{
  "n_kv_head": 6,
  "d_mlp": 256,
  "vocab_size": 4096,
  "activation": "swiglu",
  "norm": "rmsnorm",
  "positions": "rope",
  "rope_base": 500000.0,
  "beta1": 0.9,
  "decay_fraction": 0.561,
  "doc_mask": true,
  "steps": 5809
}
Each number is 200 + 20 x the weight over the matrix's rms, rounded and kept within 0 to 999. Layers, rows and columns count from 0.

# layer 9 MLP down (transposed), 256x96, rms 0.105, rows 119-130, columns 0-95
192,209,187,210,201,194,221,233,198,194,199,231,244,204,189,190,206,212,221,172,204,181,199,210,162,209,188,186,157,201,220,200,209,162,176,184,198,179,186,169,198,232,192,197,205,208,207,213,212,204,218,201,178,229,194,212,180,211,211,192,192,185,224,216,193,221,214,213,187,200,207,211,200,171,241,222,213,189,210,193,210,180,196,211,200,207,197,204,209,231,180,176,181,203,195,217
219,217,216,230,199,224,190,162,193,202,221,171,226,216,183,201,188,177,199,219,166,219,209,204,216,160,175,208,186,195,216,237,181,153,217,229,219,187,237,176,150,203,180,211,171,226,191,195,204,215,194,217,165,188,198,169,230,172,174,226,213,220,183,177,233,196,158,223,195,190,201,171,221,180,184,231,185,199,189,223,237,253,173,174,205,202,213,196,213,181,198,219,241,189,212,201
192,185,155,222,208,207,182,167,218,195,172,200,193,190,177,177,224,204,219,184,210,194,184,198,201,219,198,214,179,229,195,218,210,222,162,211,215,206,179,211,207,201,170,207,173,178,174,205,228,193,174,195,198,219,192,217,216,204,200,214,212,195,169,197,200,246,209,204,168,187,193,227,208,183,204,241,203,197,195,195,192,236,182,211,192,263,209,191,235,168,213,195,168,195,204,187
187,209,201,164,208,206,189,154,211,167,210,206,189,220,231,213,199,213,200,193,208,181,180,195,213,211,221,190,193,205,213,158,178,219,190,182,167,207,217,236,182,211,184,233,187,185,202,195,182,189,171,189,218,228,186,240,212,212,191,203,195,223,195,183,231,200,178,182,205,202,189,194,210,155,161,207,211,179,265,205,236,216,203,225,227,197,215,212,187,183,200,193,175,224,190,198
201,209,181,225,201,199,205,202,217,176,194,210,181,214,189,220,195,179,190,224,204,202,187,198,192,203,187,185,209,164,208,207,225,171,214,198,192,204,213,190,183,233,233,204,188,201,194,204,204,220,194,211,195,267,194,199,206,214,191,171,188,214,207,220,208,215,167,201,197,200,178,192,215,186,209,202,179,201,211,214,218,200,218,231,230,126,221,156,203,226,223,212,226,206,205,205
169,159,200,212,215,175,184,232,215,203,216,200,193,221,204,201,198,225,197,166,190,222,195,153,214,172,207,222,170,210,255,187,213,182,205,194,185,191,188,209,202,215,222,207,185,220,190,256,229,207,204,147,196,187,194,205,206,188,235,213,209,207,216,204,195,215,202,187,224,198,214,172,208,213,166,196,226,180,203,176,194,184,186,191,204,195,240,201,215,221,177,231,198,207,245,216
218,220,212,181,196,170,183,186,180,188,181,226,170,185,183,222,237,228,207,214,235,179,236,229,228,177,201,163,185,213,225,189,187,209,232,173,210,180,186,199,186,183,208,220,199,168,204,224,211,210,195,168,212,202,216,189,192,238,203,176,170,213,198,187,235,238,178,199,213,193,204,161,208,217,197,194,217,212,218,202,205,216,211,210,191,150,198,202,192,225,178,198,208,177,188,235
209,223,207,211,189,181,194,205,183,216,145,193,196,213,182,185,205,182,191,205,228,188,180,232,195,213,122,190,199,203,209,226,235,183,168,204,196,160,182,180,189,187,199,191,232,218,233,203,190,188,239,232,196,225,221,203,212,213,208,211,201,176,223,179,205,224,211,205,195,187,164,188,185,225,190,200,172,211,163,177,193,216,177,191,231,217,210,168,198,169,214,213,209,202,223,164
183,223,175,227,191,175,144,199,225,209,223,201,191,208,235,187,194,210,204,173,192,223,211,222,211,224,190,198,180,191,177,195,219,204,221,222,228,208,209,168,195,219,195,231,171,221,191,221,182,194,233,199,215,156,187,194,217,214,219,210,197,163,189,241,183,185,212,206,182,192,211,190,192,206,177,211,203,190,216,158,172,163,196,190,181,181,200,209,200,178,192,215,152,202,205,190
185,170,193,171,229,180,195,193,196,194,166,232,208,206,203,203,186,203,175,226,216,211,185,203,195,204,206,188,211,192,188,188,231,187,226,192,238,181,215,185,226,223,197,188,183,227,176,194,218,209,214,227,182,220,224,221,220,221,192,174,193,227,192,182,196,218,180,216,211,200,212,192,176,159,227,237,180,153,200,197,203,213,199,224,154,196,178,215,207,181,180,215,192,217,187,183
234,160,146,215,199,207,208,207,201,205,160,205,198,195,215,190,209,216,210,165,221,226,212,221,191,192,207,184,202,224,216,194,202,223,239,181,192,211,195,240,202,162,186,235,174,196,202,201,170,189,187,188,184,161,226,209,188,209,175,241,220,205,196,201,177,206,169,209,200,220,203,216,198,186,183,204,251,203,208,184,249,199,161,186,193,153,196,187,191,173,185,211,174,164,186,215
181,183,203,210,140,213,177,238,178,214,211,210,186,192,187,239,209,224,237,184,171,219,197,179,179,219,194,207,202,185,185,168,201,202,227,200,208,203,168,213,233,171,189,202,180,193,174,185,190,191,176,236,234,197,177,216,172,231,208,210,214,216,194,204,210,194,203,187,165,212,245,216,200,213,222,194,213,200,197,190,202,203,163,203,187,227,203,196,203,208,206,184,208,183,201,217
# layer 9 MLP gate, 256x96, rms 0.117, rows 120-130, columns 0-95
193,204,195,217,182,253,197,198,193,236,149,199,208,163,240,210,175,212,230,170,208,223,194,203,238,203,191,203,242,152,197,215,150,180,166,223,183,189,182,195,200,233,182,220,221,198,169,154,175,218,202,179,189,207,224,201,218,163,187,199,197,179,174,189,208,195,166,220,185,222,231,232,205,171,197,223,211,179,205,174,211,184,203,220,209,164,189,175,187,177,182,217,205,193,199,210
193,199,218,201,224,190,186,180,205,209,210,146,218,216,178,178,208,180,225,175,206,186,182,215,195,186,195,204,214,167,202,207,176,183,204,236,209,184,187,175,205,180,188,210,193,223,185,220,209,242,223,181,220,208,202,198,189,204,171,224,187,223,195,195,190,187,221,213,209,184,239,215,245,232,185,195,223,200,184,166,192,214,185,168,196,159,197,216,188,194,220,193,175,163,204,199
192,201,228,183,193,245,202,206,186,233,213,157,190,188,200,159,168,243,154,210,221,193,207,156,240,213,190,240,202,218,217,213,194,177,209,193,228,167,203,211,188,195,219,189,208,215,202,186,171,201,220,189,198,218,182,215,212,195,228,209,242,184,208,218,177,193,197,192,220,195,198,196,223,189,202,195,232,195,161,222,171,185,192,225,182,176,223,189,200,174,221,247,219,179,228,198
194,227,190,159,202,184,222,212,197,207,201,171,205,160,202,211,179,209,195,189,207,203,215,219,189,213,201,205,183,214,240,222,185,206,212,222,189,186,204,184,203,215,193,235,168,151,216,214,210,186,236,161,202,198,205,227,181,197,186,174,192,170,193,179,223,197,197,204,218,195,199,238,225,199,196,223,195,174,222,186,216,202,195,209,204,215,181,170,198,181,212,212,207,197,227,205
198,215,215,219,209,204,203,171,204,193,200,203,165,165,193,235,213,185,201,204,217,232,227,207,200,190,205,178,224,197,218,205,209,196,200,197,226,171,196,177,196,202,180,223,241,179,237,204,216,218,202,154,192,217,182,186,176,168,224,169,223,191,212,187,185,193,178,191,205,239,194,213,215,228,182,210,175,181,173,222,179,242,217,218,198,183,191,179,194,195,242,206,165,227,220,206
193,183,203,182,232,201,178,204,196,226,187,176,199,193,190,158,170,233,187,219,185,224,190,175,205,203,207,209,206,209,238,221,194,198,180,221,184,188,231,228,232,198,172,185,202,216,212,194,165,210,210,225,207,214,187,184,231,162,175,201,222,232,195,197,193,195,210,194,174,200,182,201,234,199,206,209,193,167,176,222,218,202,210,202,223,166,191,195,205,214,191,246,175,179,244,189
183,190,233,200,182,136,225,230,217,208,215,175,244,187,194,171,186,209,192,164,212,203,212,174,202,210,224,181,205,203,191,214,196,238,194,236,209,193,173,212,213,197,196,220,221,186,246,174,212,175,201,169,215,235,197,171,215,161,175,185,170,224,171,210,206,195,201,209,194,211,221,196,189,197,212,173,190,191,218,226,208,179,206,188,179,169,200,219,154,206,205,194,179,173,224,234
212,227,232,204,205,235,190,194,218,184,180,197,215,184,195,164,197,218,219,175,212,218,196,205,174,227,189,185,194,163,205,212,217,197,189,195,189,216,186,214,187,193,174,191,214,192,242,246,186,177,230,231,206,196,204,177,198,206,217,215,178,184,224,211,200,168,193,205,179,204,188,213,208,198,205,201,194,191,226,184,160,205,150,200,208,173,217,193,180,157,230,231,175,183,192,217
205,188,188,222,183,193,217,238,182,202,210,169,216,169,183,188,180,200,206,153,193,207,190,237,191,214,200,205,223,189,204,182,168,187,199,213,220,180,183,193,195,212,218,218,168,203,190,241,149,202,196,229,213,231,208,203,170,209,207,189,188,215,202,232,222,199,158,229,196,225,199,196,203,221,182,209,175,227,229,205,176,231,187,192,215,211,220,227,197,183,208,224,190,201,176,195
227,200,224,214,201,207,175,199,212,184,172,193,173,203,196,185,217,171,165,155,203,214,186,234,162,244,200,224,218,176,197,235,172,187,190,205,213,194,232,239,238,218,182,190,202,178,208,203,227,215,198,170,219,218,214,174,195,189,253,189,188,208,224,215,190,193,208,251,215,176,177,197,235,202,211,213,199,174,196,200,182,190,193,222,193,148,210,229,185,209,212,224,192,161,237,185
178,191,184,171,195,187,194,202,191,185,213,200,174,182,201,199,213,205,205,192,170,186,183,172,159,254,224,196,194,181,182,212,193,192,190,163,218,180,202,219,226,177,190,210,200,165,214,201,205,210,195,186,195,192,183,237,218,184,211,191,210,210,162,157,220,202,195,161,194,240,181,228,207,214,213,204,189,187,203,217,152,205,197,214,224,204,209,177,208,191,211,179,163,181,192,187
# layer 9 MLP up, 256x96, rms 0.108, rows 120-130, columns 0-95
209,205,163,181,194,198,198,204,165,192,213,220,211,178,208,192,179,222,170,210,186,231,216,200,202,218,218,141,240,238,170,181,191,249,168,176,208,207,220,220,175,140,189,212,180,215,226,192,198,176,223,215,169,213,199,233,221,206,241,218,156,186,223,193,204,209,196,183,205,147,200,185,226,185,223,207,186,206,208,183,222,216,213,235,186,186,170,213,193,207,188,193,196,248,187,181
209,215,189,187,202,172,219,177,214,209,204,205,148,208,185,202,228,234,228,203,205,167,190,182,198,205,212,181,189,189,211,186,214,187,185,168,239,183,211,193,212,187,221,154,181,210,156,243,187,183,209,173,197,181,180,204,211,218,205,190,208,210,209,236,176,219,202,202,201,215,198,221,233,197,188,205,222,213,213,237,186,199,204,203,205,195,239,203,197,212,221,203,173,190,233,218
218,211,205,210,221,199,201,240,189,168,186,185,210,205,206,201,191,188,215,197,170,197,198,191,229,164,195,240,175,196,188,191,193,174,239,199,187,190,213,211,174,218,206,165,201,194,168,211,235,183,206,205,218,162,184,166,212,207,194,224,225,171,191,215,190,198,209,201,196,213,164,182,226,158,191,172,241,148,206,205,191,189,203,240,209,188,222,233,184,186,201,167,189,186,211,185
195,211,201,175,162,237,200,188,168,191,206,212,170,190,223,190,223,148,222,202,219,184,190,185,212,213,203,207,190,241,201,204,236,191,182,225,210,211,185,174,175,216,228,194,224,247,221,176,191,219,194,191,198,189,182,204,194,217,176,221,211,210,205,165,177,184,227,205,223,207,192,156,190,219,203,188,193,204,207,208,204,204,188,206,172,187,182,213,194,223,191,147,179,232,190,179
186,225,182,176,159,191,202,220,249,193,183,209,226,212,220,190,201,199,186,200,217,168,200,200,210,197,247,206,235,224,193,217,174,161,200,197,180,204,197,221,236,235,230,195,192,204,196,227,178,190,223,221,197,212,209,218,229,171,216,195,178,203,226,226,220,191,171,221,185,156,203,181,236,165,225,214,198,210,204,176,203,190,197,249,153,196,187,202,181,187,179,206,216,209,205,214
227,203,220,153,201,199,225,167,218,194,234,202,188,199,198,204,236,202,210,209,200,222,221,178,181,196,168,195,205,225,230,199,201,211,216,223,217,204,202,187,192,210,169,194,198,205,187,199,224,203,190,184,154,201,225,191,211,204,226,197,196,182,184,222,198,219,204,166,218,179,194,212,202,190,194,206,175,175,205,216,247,207,167,231,230,188,238,196,240,194,182,214,222,191,240,253
219,202,221,188,172,228,169,217,197,222,224,248,204,197,159,169,189,192,150,188,213,198,172,219,202,187,170,225,177,203,211,160,172,200,189,180,220,208,212,177,183,209,155,178,186,194,227,219,202,169,229,202,187,189,213,203,174,193,206,195,212,166,227,223,162,198,202,211,202,179,210,198,220,235,195,191,204,202,212,188,214,181,191,190,220,187,226,200,203,218,233,231,228,249,193,199
176,184,229,173,181,162,226,207,172,204,190,212,194,184,220,202,185,184,171,217,190,214,195,179,198,177,186,255,204,215,206,210,210,184,153,207,191,172,228,199,219,199,207,230,217,175,233,197,207,175,175,183,211,186,228,222,190,197,226,188,206,203,194,178,198,198,161,201,215,167,192,210,197,226,196,201,186,201,193,205,189,242,185,212,205,227,207,167,223,210,202,208,183,217,165,199
205,165,195,151,214,185,194,208,206,185,198,232,236,178,225,170,181,216,213,204,222,183,194,198,203,186,200,191,211,210,189,166,163,213,201,233,226,225,184,229,185,170,204,200,198,198,167,209,172,188,187,175,225,204,192,196,175,214,183,190,214,229,222,183,217,182,202,184,188,191,177,204,187,223,180,188,221,199,196,199,193,185,190,202,216,230,209,160,221,182,245,177,215,206,184,214
215,194,227,193,196,215,200,172,180,197,209,197,206,181,208,204,174,233,229,235,216,179,162,216,175,185,151,211,212,209,227,209,180,213,177,176,212,198,184,191,190,214,216,171,190,245,211,185,233,196,214,201,223,190,183,179,223,243,216,196,187,185,191,212,200,212,194,180,197,204,221,212,162,232,200,191,188,257,227,183,176,213,199,231,167,237,189,201,216,179,201,172,206,145,227,214
167,205,192,206,202,208,201,229,204,216,196,168,221,213,187,205,190,217,182,197,211,163,210,189,224,218,228,197,236,212,175,220,188,219,217,184,177,165,216,191,211,211,197,226,230,178,192,196,186,196,178,212,213,209,189,201,185,211,221,190,204,202,192,171,193,242,215,136,202,172,218,223,244,232,187,182,183,220,189,207,236,193,193,217,178,212,213,154,174,174,203,187,207,197,217,198